Weights of a small transformer language model.
Size: MLP 1024 SwiGLU, 22.9M parameters.
Each number is 500 + 50 x the weight over its row's rms, rounded and kept within 0 to 999. Layers, rows and columns count from 0. Numbers have three digits each. The size before them is the row's rms in percent of the matrix's.

# k: layer 6 attention key, 256x256, rms 0.226, rows 89-127, columns 0-63
# q: layer 6 attention query, 256x256, rms 0.233, rows 90-127, columns 0-63
# v: layer 6 attention value, 256x256, rms 0.224, rows 64-125, columns 0-63
# o: layer 6 attention output (transposed), 256x256, rms 0.202, rows 64-124, columns 0-63
k89 093:513483548550469488506579544458466523552528459532495472456579447476526480569464430446541473536498565361588486598578544453521567506539383469550512460537538489563597451517589507475517510537476461
q90 087:433471449457505527525476539519363506520386424449500451366609490504543521464508572446489624547571527535510522500460591584532516498539487503480497429434500539478506501459537545470410494481467517
k90 096:385554461450506530526427477481461520549445459412457568492519490494540515448444516443429491506522504549525494531357523527536443455531494434573514433511402580537431491555586631572466619461484530
q91 097:553485488570480490604489509447554414489474516482388474439440574494609428466483410517529482342522442516500490479537488493487557435555534448525531511413536482486452426484572538398461456469494493
k91 103:565541404529513434594422505422599429450476478466414436457512585504562484549507513502437473514359430501477549443528507476513542499504560361496533471578555456590438506512510489488502496549542524
q92 098:500447547472513504491463543447423565433514451514419477571572518592504486421486509501459490406429469367378504487558576550443458495508463454425443441484486479529406559479492476482468532490548480
k92 103:537493465519448541484470517497521564475551454529458438535647535527524503511520479600482535427491501472441553553544544508456425436477443526473471512437484491507456485514463463547585570467526530
q93 094:459616462487581456446504632484460507517494524532560381457516584468458534575510509552369515494531515567486487492543514431576462405406436466479576574530570453503433443509529525488551499499529590
k93 099:522569473532496456535566610510462484505435449496546525489460523536424442528534452551416462518529531588403471407549502565496484485415519455486473592484519464507397487529559464564483526539549533
q94 099:550504397492535537510554433494595477482484489457546435438485479454487506519504468546443414520488517522556499553504506423469480530394535555484543470478528461596481514547482447470491496471455557
k94 094:457450484457495492543492379454567490498542488500466470442478502446509520489505415567452434500552498489470480532513521505400485514442484489451573438474531440551558423500459460482501453502505520
q95 094:486435488505544479420496553519447513493457467492442458558456530513515496452505476522451526600443497521469421428534486571539502493523529531473461467497558493537532516469497611454581529485469511
k95 101:501489498470561532438512536495418533528502476395516477530576529538519532482482576486520508550517517528553431457463497524481482522433467531568461462483541498542506494451466638426568433509515534
v64 087:533525559529496519412562559472497495466508512515430469583544509513535451563534591435596550480452468525445474435606478467559434538496460538505417520584478466478469511408485559549529374501512440
o64 093:488452425536493506561512466473483528543538500487590530425480505454398570474523503637408460529565520469565533580441513526457523540474529514503549479430547480560482545571585392475481592472524587
v65 094:539523509555464526604488496514575508515470467428535562362434491528436453487512534476381486491544502504575521558537528399464477495459376538464456484581507500398439468438536489482524585391478534
o65 096:526517522386554490461588483469455491545515487580463410640619542489540499473469440508592478539495532443435491438448527500475522496524595430589541487443425477546471503533508514531451493581515497
v66 082:503625478436483580528535497533512475456545562510576498382463491380475487511556478514458525475525432454504495498513567456505514473438506459484504513470517452472464451522478551482506499527542527
o66 092:508348559553469430423486533429444525578440428502398549641511522601456506478422522490516526532474578540429501496511469559520503574514530562522490470527482525509553543474503491533495487449486497
v67 083:544434519466463571554546483453554593485511546592508535444552539472495473480474487514516589511442388476489506561478510484470529503498500468559438517423549516471555399479481499476525529493463470
o67 098:445535518473558442477455529493481475492460510450570416551347519508502559528479478520454433538568644526522484467513575557530463480531502503418582447520441547572486559476486487566539513532550490
v68 078:581430546436536507519498515487511551502478606488487528560497492471574519482574553561477536457427498570525449530537473484505515399459514507432454623487511523569440498470479499475510468541529527
o68 087:450571499546507523456458470510472397502557479543490479470449483551463439503430514438506488542597476444432525491417530525490461561554492423553513404526542476448572563538548488528527529516430475
v69 080:526459575476537452508496437489445534435518540479472499506483412536527563563450602494470513503446415475471512444475468461476479499377422448471529582538527476456487454449531382487492532551510588
o69 090:453539438565517559489512477481481487542504507528496505508483601476511475574531404516526465467582513498582505501508520484576449549569573581528503463468484510525516522562508534529478465473506384
v70 098:524541532489491504522547440492491537526500453470530505522546500431506526446478444539511446601513485518494452528394490494418484461455466501440513514390475494523476455479473573467422508521480509
o70 093:433452510508523525564480512577511503475545527494507581476440470533475484503476519551470496448512508484561479520498491503447543454545629471537556410588564514502471609527574451487583486439480480
v71 070:510417537463636454466503459436566490462521538517460532540586539519451433563535528521501466437521448544528516547477444506518485479451509423635437498460584447488511602475517534477479445494498492
o71 090:442614501484409467526536502574472506528479465489548525493531469446519556494459432526438562477479584472455541357501502572530521540510502608399483538522447537513479482484441534537513553459566492
v72 077:379555422453482464617542512544571567542460458413484461470489502522535489590570488506481405489490511485540473469524545453541545554458505431546472486504529514532504471448548387611476547552448550
o72 090:621547531483512468464456490509458487482486469597537502508539504481485495406418452449575573522472506528450509611503479490452509457572441541559532498476546455474513527551409543390452490481544450
v73 082:580507448520524565568465556449584445416533513487428580512499434434608504421501471500532431505549542495469373537547526524417475503592472502426451527488489595529508565498518433536505467496559520
o73 099:394542536441477425460592434566413518678522477519527401542512513544458469542479531520408572480483405432528593471449506486561527485463530520545522498508450466441510434490456485475476485482423474
v74 074:453454435529460569455590440521479524504450438430467559522560546429539579475502667598530533497441537626565562502476509489515489461572424470564472500503493466549543520527422475460519500460510506
o74 092:514506536464530458532413517495548447503582524533500419490430422571495429538509398447410479489507486369439491507549519453481529515450554562468511554533547520489489464429567461510463519572494508
v75 083:522554465464478572486566576598546429395488530537475483487554506416449497497472458503520542578393506540527491585494529513610492469594479485554478474488483460478452524574539480570478568504507518
o75 099:510465467484506459505498459502454519554469457476501526570506496497522530433466514483467505397610457461486540452459504439331493549426548528416519443531542515472508440436505528511463474426469501
v76 077:598473533480454537532507623483538493535530480591499502545415466489580562509462495503434448516459458492561552541413506520484461489384583485568585512564425510377351500527528484446525498521572450
o76 091:499483474516499427518515455537466544474562423434462538420579546535359443430535505460511505480544583537520485473485456480499555522515482444474442505497558522548598495464563511530431521480507496
v77 078:461539472406466471473551544445460567509502606581464491494453515506530431471479558505456543473554552454517421613438604521439474429531464536574459519516429441520572478522545486497476527454460507
o77 095:569459568578538461558429535541507450476515401385508548475572464499467531511529436466503503522452517518466519394515419483543530593518603517479477455433492531463498564468518533539485501522565448
v78 083:476427536589544507554415461469557423450493501438539541479555496507411445554485459455558496547467528464515488436493514526483510474525541507552529529516458498434544575478382424505596678534470545
o78 096:516568446404487493478542476505543601477514532519467444537402504485560553464471454507408507555495522525474474577456487476487479517460529539418480515524467503512450418531580534551453428471453454
v79 084:529440475471545492539469559440494488477499502400545443394484572435510519488512445387591413508417407501442534496375546489486532512591575425515600508562581482481346452508563454535485488515468498
o79 094:448561495525481474419601377565532529503546523627466551623504465567485492527485553585431565466518528500545446469535492514474482452424502512441368523450414557491552589503498491509508545437510440
v80 096:403463525505521489489511526488469508479534541505510479477521496512454459475467525481503530461522384490446624462639479481602465553495481497542511575576532510436493490487503553582506387494554453
o80 097:574536477578450448424440492486480476488454534495527527502441526478497512542485536541501542529523613531541437560366517541526621501499478459484486495444498497591572513500520408469493472537483531
v81 081:454481521415544516583476494524565480505523436531484551456358500494515506542585554521539480565485537499532537450501482480513401496427534549522497470476501501521464363501440499495518521538563462
o81 100:565538518481461515438522546522411533488530454511536437525594515548471445510429437436446508501535515483443500527459590489443646510566514416472524505500540522509548537464616503581524538408378526
v82 080:553500420402462474485457456483568535540552390465545575510541545495572491550480577454579573493465476443448541516483493515527448470574509480487477496531469508584511506476535544549573459611538511
o82 099:444557462569561509467545489445413462524487560477512517450446476468428461430500482636436410436569508589543503536547533496477523529377482487518462568485584452415524484569516389445382463441488549
v83 075:354509426540509502571512512422517547477479452433505447515417489479564497493389414455459363445482617522487520439435482561486366483530526546473499454356486549519444519595550485597491462432356540
o83 086:569547502487460434445492451660498485501527593567499549545570486567446511468598570541582647570516403466530501555519493483493595455480471437503497472552536530465514463445542487449455489545543453
v84 080:486410546528504469596478501471558483474496410472428491454465480465477448446549516540603472483497529481503409453472472465434403513515506459574507492419565487418507477425504577564494472470517520
o84 095:491560475509538542457513466475507568552510507497581505543524492510441601484408517504440496532540444548489544484454578531503511458442490563486464494581355486529467510579428427557502498529493501
v85 073:535504522496412493465467458549569464465553549510492563491452450409496462534504495536590509478469404481432552475463458553469517499392502571525553595537468472459595620491519503514463449562508475
o85 084:463426453589567517502565551497435596527440429534499474510569462531554518487462531462489484516510638529488533493508620508559499510599445445480413493439503507538452364513438484502523561412491559
v86 078:491495584496534525436418421511501536381460588632515508557364507516500474560575442529525472552466569547510361506494481514483535506441466540466461482464461494450426531527532567483483527513449433
o86 088:477468395459522540529572588546527477581532397367530551406622478453529517519413521438466528524503480442489606468480524481479459517514574457614560500519487507546557465458522452490469460523437518
v87 086:359568414561455559436425362473469515398516493496567536448575411517492430448545535544458369508559601455576414513486518502379468531541496467513494512448542526562550459541632465487600523551503441
o87 101:619463623432515420524537581518481442594490548509453431501426585497458505562467499509541565484456409537406587507521507408602513483468494484526483514535480483463529593439435481510318456432503587
v88 091:395480456490421451499452527492359518400419535454522505535441482504495492494492547517494551533522515509525533464490582545490447530530470556487522542502479467501623473535536458411527488551578539
o88 092:554549525520540533471443526500658469591582535509478520442548519504528477501531494502496461457445456479495471521558424462583580447518586468512536458493542457515434547508488505584465478452480587
v89 086:496489495497479520436491451440509525483476458498478430433515465591603473526535463589501515499471436508471517502549426441546418475450445471551441512510570449547607509518445435474497448504435477
o89 093:504492544474444428514490586579489523564545465485491550579508506411408525464465536408488539500545535533498463531499506507502547527590559513460572540479469522415417491532516573591573556481535426
v90 089:471434495542594552449447521529513457559447485475482600434471510485478499511486472486575514567512504425569462512548518442510498536459496507452541568570495483501527588550455438553538498522442467
o90 098:516552500485435512574599563510499566497523514506533505538476520474497508524454493491440528493483554602452518505484472553464543532514513491488500402384528576491424368440603547508395503519513497
v91 079:567468584543524483484470394438504489487570509510613539470558485505502448495469404543430480472444503426570382443498508508446458561511550527420547545547515485510520464528552472497467532577550490
o91 090:484550455420504516521545639517454518514411457495369473511470534465524471464506589551498447535566468602447611564456511500513570468433422496584450429467458530532570578490503498413494594445521508
v92 092:563586533505493514533399530464395499524446534503550495468475554553558498463501500509466481433461508472446480501631418489589511589563466543487530591547496456390535501451483471496577465542574501
o92 100:448390469454475510488558476528608502459538510502412468505486494510419516491471515544518494492528464536517526471413565518480420438466495474554421423549468515570508490572502494542481538453478515
v93 089:446513494504508392497501495494395524473519439482494365515438525535562440534496439541535565544500489515461496500466492543531484604484541450431523559576573446504508465475496489403495490501555549
o93 102:564465520535463490478542496492598483497492555556445609502532506535438524440536553452418487481545470546520478405547505522564537479566453544552496495508501520485491551504580534569485500511567499
v94 081:447400580525494492507473573473442463489545437529472504565476458491480487524498518557456562510475436418439480461539441504618552482568516539503464588494545459445489468509433484435558461457489435
o94 099:514587487502498471486518468511524476455451591433573534472483461521472564451499526489532446461514605538545482552488573519502477536490522562504507480512537518519565609531572476581449473528537612
v95 081:557509475571525478509517492470460509522500595516528519515493462519412481511479507431471596470430491517601465499451550571393551493453433536592543471469527508546507454505535592476533478521452463
o95 094:483509471457458589467463462519494532537508436527485453508509504463523507545509478560514447511610482506393491472498466520534400504563562498392446531500408495469510443505474410526475569439546514
q96 099:404473473514526476539534523524479492387492496486455498476506492448543544577474471527520513574534504509519462542476496520552463502481448505560389524480508468413459568552469441432478588527492492
k96 102:476580500522470546513490547537464538508467446570534496510533613478576458518484486572519493530491407543599531512394435609422528481516538485546494458588518491561454541556575524572505519512411532
q97 092:407586464446490471460545439538517521490497604499588479570461429615458466497458553606499502588507498533560431485488464496489461557521608583499439546461585491461509543455454539521555501530483526
k97 088:600547545448523629557473551470548530563505446508589539454516454569529471421483455468466555496350450467558638512559434601521561510492416601528492469651443502521471449486539428539521509543480528
q98 089:519481578599543600469464461450458483559455574501444492458569558427390474491483562440484514489497563495588499551524451487484534532541574524484507539494504465562508455474484427558510555485469522
k98 089:404484430491482473446477534514561512480503562540518521446501515531494497626528479567459506470641522512452414427484502469456400464510447454438547487482595414524563523492526484419445426430502471
q99 080:545479507511469494458507472510487528630593427509504467489562498461478414514481492500518545403498511427444584504511511480479518471506468507571471527537440441425536432497368413485440464479502552
k99 086:622523445522559511451431508480529507568586524464545443472516428497447579493543541549444497489546472533551524563443467522475515557511510575445490527483412482425421441434564469432566509412423541
q100 092:526343516507595515513564391477421451545474457533524470477518479492487405468477504600483573413442538538548593517557505495497487511510510391518594467435467516522459506483455515502488436485418477
k100 096:496443438503516456424485525527497503474560481547459457458494518535500543484548455508485522507475477337444598530367446457502467571553603479549518585456542581514402585524447425392474482545477521
q101 091:454475495505629510557371438460562489604518424536446488470489523475491595478585504454429474485509541511501530492592480488545579500497504525596488512487518467488496499469514415511452523560482518
k101 089:405492580400435526530522563514453496392583540525488516485429545535564410503476545598491531538447509511519323535568472497559427427569411450480483552531492566499548489494530477506515542544505455
q102 091:567455552530500527457550503499445442490535603500434508559534548489530375445457514508433512560564596429510425387554493477492448458517431490535563482583514392545528547462564426490423562565473429
k102 086:526534572462604594618476415613549526526504551428534468579479429426499486506549512550599477471580465534474501575463540506507607508496506588548529457517432505413525475502505532446455491456488502
q103 098:479422521424487578464543481461508524499520487527505471452517558481512537507463503479459538572576539485525339449615472640537493513554458588475490528487599413505499463586494542453525524531556493
k103 097:544557473437564513522508491438492431489513474454562559525453440535523481445521457521412446485558491496526494513552529516464407537505496408498453497478447496453465514457538523422521478511439530
q104 087:544519495532493475512470478539424485474513528563543480493459519517552438541626493533568562547518598441505496559432500483523471506504446495519549548542572509586456414482472568516404415553540532
k104 095:473477536485484523565438522499464465444558445408570452579477464421541521522544459498520536515575540492479522527522468499437587491524517493469519527461437468426568485529602411419578551459414452
q105 100:529521512433549525443635416494456506408501438502485497499479530590562445451493522556544478428493401433488503518500503477463616454457511482490448501529417479492592515499586495471493483482415447
k105 093:526403487481521453515554450480615500546580490526470548567539487375539600476473543587447538483460519534417436547593460408574373528533554486461502460494492580461482438490498465527471501499474494
q106 081:534491430515542471491442475418525565437519465496571485428516509460502586538523498540525553553518496514504518569508511530407452520519427466479581406473581448579538570472586446517424514476480561
k106 100:580508566487483467530439513437385625530415604519617443606486575514470482499466571489585499448439527520499527569558623473526516500478514447446608546415472505393539435535505520552512538477433438
q107 094:534558578561526503520522405532480569531448488412498538495408480498486480466615589503474599461521516527510492447458516487575520529532438615463586533502451434461434391482473530530491484565566508
k107 105:410552579491452532465509508535505457594539531499457505538507517518459501482466490476550620541511412509504563567514511442516503524479531502495466555630553455562549501529516471500558520542457544
q108 096:529473470506485553427505479615624456501498538535563460541456476509492546510508474467506481514577567513478558530570535487454507486600484536585606514528444486417497525500482410473578493501504495
k108 100:493419487478571375559505531466613482565507476488612520500526472516514514487503573520508459532589546458472507488460499489436568489459514512545493539572505529539524487566546454409469479473540537
q109 102:410492506630503612488420550530484514507520486539577549379513472536522563538470534526616579473554477445650537534586500523479407484543552541420511441373467433490471510489430569529476450494496438
k109 100:507498486443534524488560417389615459472585468491498497530463477528488535477524591485498524511545534494621563450471516512474580485491516564527492419475485420465452553469525573506529418552542594
q110 101:573423552527464446484511544457483493503520418456538448390589530547639362505467452462524539419560484518455407549548469545415481470470449460474476583460461480446521404447450491478485509516574453
k110 098:432554474522580487488525483604461531514463489533486510467470578493568497473505474440454501370517456623554559484439451464522520517490441489389413496484496496496583485412503510542468555494449481
q111 102:487413600555535439546609427496406499456447485493462571517503529554527433464526455477484459582504517445587446481611462530522525518525417463491503520543471428495459437516469503459501573462450454
k111 101:480571397478471415479465481444458414495491507481465480557515556417481521544536504539411509501568557530486464467393501486581518540594444466535502495472540494495479498452541461428432484592531381
q112 104:445512453439534549447531444556574451543562477610497441595477535604510447538519376575549506540471464523450480504553470583532554504550437501400519534440531551467418454577519570485527459527558524
k112 089:529496526520591478510493467438517583512495441573358513522474485569496516501570472454506440607473473565535573494529483449598559467496557474523511523429475488557545575465481531586574499520463451
q113 103:550524527505533454418469421505405535581482620626527490436512452538487419376519554512504465523512532548467444559542549483478455430439499406517569578536478463492487471476474516558440491554440465
k113 093:472504460605474530409593468425523457468461442459444492501485535488486516583440561543528503515529405559501505571485498417577502494503417536551537527548482469426404499533530473474473437447563587
q114 094:489567442368433526541500554485527453447503509419467476458458497481522452594482582525434436484521425491478442496465449529481543551549546476491346507486516461535524464502550528498550548456547509
k114 088:442515514488422517583480482452483514464569506574455678472447530472460492571494476455528564531393537487469555405549394490516479516519441473594549460479463492562543556545446508535517448592471481
q115 086:509427460483606544470505460446543463526480356452439544394467514499389532474472547456513504530587598545524351524576430473509572493497500569507426502496489464519544439614403535522541436496531507
k115 101:409456499449393564510435483600488566462520562507525565512473474502475473526439470593508504470432592419528481482516546516532479471493460387411534565499519447476539458516477459533456560544492453
q116 089:510507512544527563554429469405537501492453551482369543429444487386473489497493606479504507444550494581524496532552365436527555618467504487548446506495536522580556509511554482521522467539578514
k116 084:461499509475439523519458443573430576474555598569454497511468568476454504543533436455540551546448529466466455455412451407471553520558426460572499536442494511463566572614500513562465511510462457
q117 101:490432541459584511527453459473487454445448509441499520505493515624569452469496466389496490539447454484597501522533499628516493504406545486462512551433541498496537528454478500577481496510466446
k117 104:496517609369550540511484473573547537532486520522554480607521534438440421578562517563436439507577473524467526496548506522407548470628459487551479517542517410561623500602452461500551566583418443
q118 100:524524359504503569494608412547498518537511483477514481517549568545482449486474476519466418522573583535510407514544459434479522475504531485581555477532505534483473521450452489472448516468314563
k118 104:588502435496542425505538457498477508494473528479481442499452545457508560521491527478533508551501514444486537481557566550451525456508471496475489483605402474461515491573550366509419535471537475
q119 088:536457552488443610439504481531543454496469551548548476514492462497457463444474467563570519586534462487522424564453530482436472628512475451477448460400442553467572561519557578590515506545463387
k119 096:537469523486576519567559467456498485584471475424484489514463453502507559516581625522484509408521413481504617479504428426490506549440471533534552386507436520476434555480476467460531527439437513
q120 098:508482422473493510423581479494535512451629554444489454466569584486564512419554501464499426452497423438423687430470489479481574499510438527496497585526488514480497521599569440563442375462517507
k120 102:501475463374495527492506518446608512506554585540544567484489542502480485494576496493456478477436520471492516504463565548492461449579427524509398484506588568468551523547509501521464524533505531
q121 082:484522409492459549543523436501424486513521463530439471487496471551519515408458574602382434523511584510553455471582427595500508478389497477554443474560465480549600470572493487409540529476484610
k121 095:470495512525574382444519337410418566468421491527526502656471461578478529522525444561542556543434454509447412479558575548525452530414497526483448402558457516480486486440511505463551487443426522
q122 102:469531458509416616549662519589474533508534579512550532479437414567531397491510488519461473539505496414480466486492506492507418440472460493520486492520450565493496433526506527501526548413568475
k122 110:488529504423461525467568489540513499554506432501602577502474407647585465421580393551508521486480524474489404530570516479564428504421541457393488447538435544513503490434479546445568412492583481
q123 108:506543523492499515574500386423477523624495546459549525503567448464547510492482495514530417464432427480453614409560488494487441482559544537477532564575525485539546572543564467495548452582472591
k123 106:477391475564516496492558475535471536462453486430501598584497498456502478529382473512518476433482428461448448509537524506589406526395474491480515554536506449472508575518526552522562551424571495
q124 094:492422609483469501554503454522429514490454544398514517447458365521469458526555491577435540451411521454536553545641507484534526636393582506520512378454541500494540505407411496486455456548380599
k124 104:451505530455510515359624383439491455515443471558489571532524531498587514490493511483482574408464545574463513552509537431399546488427462548533589600469611444493505478471494591501528526516481465
q125 101:555503521555488498474520369498543488532470438429465484512506492481395528517458573481554520493528482570441552469543471450519569521492557519473534537550533503472359636532461416506456521403470514
k125 096:543548545498459510477455547526431542479432523535474520386458460491468389610540501520476508473498582508578512513394545544530543473605574492577575583500470510603482498531465524363502444502543579
q126 098:416447568486457546597533539550449556676493460501560489526479518514554450509420487480495475468646466451561551495554427475440542473465501442416489520476496510502530527560367484534436400387567428
k126 104:526545520440465520500567492501595526530492529489574523493388444441469471523565526576499454528473530557589503490507502572436570519550538545481427415528503376496387335508526516516518533448549508
q127 103:483458567452429561445543542544485505421499457593505575373473430419438446502459519472538473510549463500582454506607500432538500576505459585547580543511537439461528567518509504500493451532463542
k127 107:567507545514513402566500462530580456487577509525509510616507456568443584462549468436501501469482468527484545461455417476453460608436558509563559486532490422563429418440464426523458494526419519
v96 094:507487493409479559502532519510488506517557506479549504512509489445500434440492528496404515567502566456483512525587589493524395439510510523491504474454445484533545434454505497516429401525556477
o96 096:520598439562473476493482535520567576442504500433522473448527541526564552531524487483477548504556436517543543485515551547488482446503482499475487516472514452507469541456497456496664465454551413
v97 101:535524461520525544552565546624508580467505551518523483484485521489439543502450552479467558503539552490535436512485563494516533450464520535420539583540557447482461505577568561473462509446583512
o97 101:566505447533479562525560466430530455484504526506498590453569421517466497427448586493429521455521504604562533511542487493426645518492532456544522505525561552477503527476584405600537484432567452
v98 089:509524495569512498469515546460497553504505547497517482401515499512438554500498607518564534522454488433532592399462436420552488503543489416444443473439538500547583482410440557533522526552533546
o98 092:481512463477610537421577516598545516478571544531409523493447442483507541472432418490590494505498543453497499544572516462493563481450420534565476529481552512547459516439466548530570515511471474
v99 095:491587494512484485518506428494505575459499534566525462493476506530465505581533573525557482546507492547386411601417525509499480463499545520548546534530469465489493469533526553501480583478502454
o99 100:531505472478453434563526477520489454576444454468536541473500509553551440416392505532520476512552537466484538431542530590582486481538477388566526437522480424501547444635467480450466433378501515
v100 093:430517479499486562444477516505513470378501437507443537516496504536524545492408449549509537452482595435391501607454467568465429556466374448509501528514555516491505518342550494444540522516512504
o100 099:589543565540535496534563448514555523508505578491456498453508467425472559516558516417462539503544459501581479475570473459490484524443516597564431583494470460520574422466519464541482479591571439
v101 101:489544516446392446527566460585472481541507464445465539513558571427475495479502463450511526491491433492516526584565423449607556548487480484486574496566459514506542510513525477522478468557482455
o101 102:449515499442499583532527549560486389520602499486532563474489518520383492508474540528470557527502535415511478597390423406559635542481508529476458525455458496529493550444494524479480481527463452
v102 086:525534557531486467519450431535560526530529544459414478535501518601476502569540487458519543501513482449482485462570520449493474468450521505586435403470438551538499470440491515477561449592475440
o102 100:538510542509483486511499505458458508471511483561586651477527449496467601494463555530511465456475492541480497595532513511510458578453505537584413436449407559541407544517485432539529444513414544
v103 102:636445470447478521558391557549482466521522578580469627429501543416480610531473489576443410463599501480589527517481464455538547439486464516463521476444552551469564543569431466480507504478519432
o103 099:495595478521442552517553573472472569500503597509446576522483484578573497590588595479502537564583437510534526434431469478488543417518467520447497521527527523540438434511510514544482526498382526
v104 094:424527506465468397598579533541495449462464606514571517487590479442499535599532498502554512524476485497514452558509544485504546422444440415557538533461524469424498465453452438470533463556516475
o104 102:458489492475487536485468429623533537505462541626487570450570451493514576477552529422449529463570594477557523522511488423533629488500487510536562556450496474574569417525540519472500556518514468
v105 094:593564417439525453527511502499458458552548466580510445508586528520469520446530424521561496505451528545560448699528542491548508511511467574523465641491552519420500443469494533464555574499480465
o105 101:397491535566476508587494532518456463469501654433467492487541518533449407493504558458396528526569533477506473437516558489448433496526376502475525565586582498546496511527523572507477504538588514
v106 096:512512455482432428420519491497448495504415564505543512572450513551475514505592515506565568498468384557537502562453563539496463486524542482523506453504515635541477586599542589517494462401567468
o106 096:496444473487480515523498558524454517536526542493451542488450450523449467564483493462529505556500486464453425469501498564597446416567553563538496531482474547584458506496421504448493444513582573
v107 100:575506607530401452467455502500528445445579548523477580507457524441511486540542528455463451422576499560470429588482538495374537511460543541460403548465488463570511490475453517435531444583535477
o107 102:486586431556511484443557487456464460524467471572589393495595518561535521471505537538534463495480474566471509486538580504525494448576428476496442480480430581465482465566459549482524518496511532
v108 094:426540440546501631557420475479467470506567520463427567472442537436524485526525512539503499388455606522556386566477535448498465487426546515488459545495523463532488519420573534476469429509482486
o108 098:648487426519512471496504450472463453365579494459530510492474486493618487525481569560513461404359494453496636546456562460518505547436556411533445463570452533444495470551480517464464387453526448
v109 098:461528412449509514496539522559525478516470558570545522382447491452585480579485530508441518551543451480554531425502534487501469534586505576438402453487568500497541438502540603505520565570503569
o109 100:533448459481553562528686410413423557454488402397475457560544553573498462417509468546545459435465439473546507548598451548457458426458475526497463630468473497453469508468514460551470463412515580
v110 099:441531394402447505532495448543469546538455474572538517552471576512448457445356553484480501490599570498466466451484547399505575540426485616455502466550484405561501480514507477503463523439464500
o110 106:494505490508529524453543497372414497514423533465478476490528452517497477466431465516498528520489497473494486489440561611545417537589523574481432504427497445569424462522336543515477537504510469
v111 094:554559436507516430493488549575459507461422497487480506571465478547503565418494466482550346552496529503567496593516446495526504479523599491518511383485420496557521547470601484587450463485430516
o111 094:507470547549462528487520466509503444513593492410568453459505584505502574501508539471535595529496558452514581457518486526551479538597529472571493462491413532540471415642457495507496494499519499
v112 101:547542576535552543489471519581451543541493493419454385484520475409480436543594475422550524467484449485541478517513516491574434400547462501510459477517515486480517523419440528471446551452475420
o112 101:522524554498410477516547466525497555478499569432500500593469555489556394523535575560373553430542524550475527434432579524518601450447513481653609414503504430568467548500583448437476453557405425
v113 102:508489464515554530574446507472520504409457471519571440453461433441493460537498531534629518451559455523460453434545444558441507543523564445504461460550574525563560476413476465454512519512474505
o113 104:510507488460567434476513497531477515575498509488488505511533576511580515506372517427501488458562509457525553473573484472452544474540532501491463433525524474461507490386517450391529466496464501
v114 105:549521565522513531543439407489453435519581524429496479515504489528512471531456530468537506495476505416432559568495523371474538483615581554486398485483418509587507471457507468439565461507479492
o114 101:592402561479535425468477578493443522429478476596537508541564469525529437567524454470515515552506518480537481424472526493425524583502609438636458465538482504493517562496592497428513547482426558
v115 098:374460494502429552472531518464574438564497521504519479488572425517536545433473411553591561522536531409484442530426532483439535557532496529571484599503513484482503532520490498510454506532483430
o115 102:530459551497465533460424527466487431470471519563493447424484494566544528464455462506517473479563502597557481476504638449416416518441499536532494443517625540567478585531585553576481426568474560
v116 087:491464499509494569540487503454471489507443524512474570604469387486605633430425511573498526500503438477479532413522472559566488435605456512518529489504519522557422519535473466462536544467584491
o116 092:468554448532524545529536488472458475546394515469518487594407445530481431519543487464480458450529548473513530543569525491371511484559582474466481440540508495536562553425514399507585446490452489
v117 089:463453476482512503502543475457560542565548404568478551443538624518587552487472533495406487431409447447505385486454450451487492546375543509491509512474556531440609434546634520519507468491588484
o117 093:504486543528442519473498492549522475430540532402557484427476551483590540513499475481565527425534438506400441536564450464502373561473454522497421469569524530441583463546579480540523447541445470
v118 093:461512463510532567576494490477428545461546452418536524581487425506578555477611575426397503539411476457422483448521534478507468626518530529504529566518471497524608475480470484443517528514451491
o118 096:541431523469591531429523437551504468446570570554499443539503530529459479493426533483434502451443583539563433505494444562483390514537458565467475493543473418473482434495508468490484510603541404
v119 105:593481439451537537480493391480465519543403476518501496458516478508516557485429494541492541575482474600456475524567466517460515594524476497604569486498496584579554457469453450525381436448518474
o119 098:394535498480515535465473520467453510420450450501459567560467535459588498463565533541593535535536506533478450483551383489470486418560516531485509485610563486549510476514545484455546491508583507
v120 097:526479492541572504421492508457669403543465419464473497528542433442457565533494534570526454524518425516535517442525434496553513520480457482527513548485627414574474538529584530576511433505535487
o120 098:499537458544518511484492570502621459451492529457540461596538384531543524522384516517477553516452530545406554544503550459499540420454474476501488491531452493452455414495376511449475528486491569
v121 103:520511601515428518504423584551487448488463574525488502450441497499538404472504496502565460537508533502431521526457523494517499556511485439462487591490466522474585635474534555470499423524457521
o121 106:564489525469543488535387501497543602512616496488480493538509474450432507489499501501450508510450495537403533528506450408485543452455426490578422548446583529467544421464510445491477488525529505
v122 097:546550436522503512434566417504437570547515485509474486421516505605511580438504534560551584597453455566493509579540360524431543529496596495444583378548499502541546490516496423427495578499539391
o122 096:531483566514466545523487490439477547509436501509541498486460469522493526443588469438463455578510512492457513480451490526500398592452394620455566451448580466471434566541519478514521447487571501
v123 092:453499473571459512556545482507503556493476463582512439584407530386570526476453484520579474494561524510527574495500445464468487571467501514538514404550511477509440482532441501588463477469569546
o123 094:496500502451407463423504492530433463462495490454551440446528433527539416448452401595474504464515524459419504564491479485480525506542564447485435433469499572604478410516533524561527558528535460
v124 102:587530384490460549536511440479524475499550471499522558496507507552631514461508508573448480452510539479447405587446477427383564513496520554588460494497491512612551501509514504488530504511433433
o124 101:496535604584458426568534375508511491484498539491433485542488490562487472425553461460613538467455466410530501395587408548523576494558409455381511528459540546440464484505470560483596403490538452
v125 092:433538503448494514460520452596528492547555488556542484443446545442512518472514455539501462494529392537508564543537446548468461451448456475511478594529498537525487416403505456524479435493563538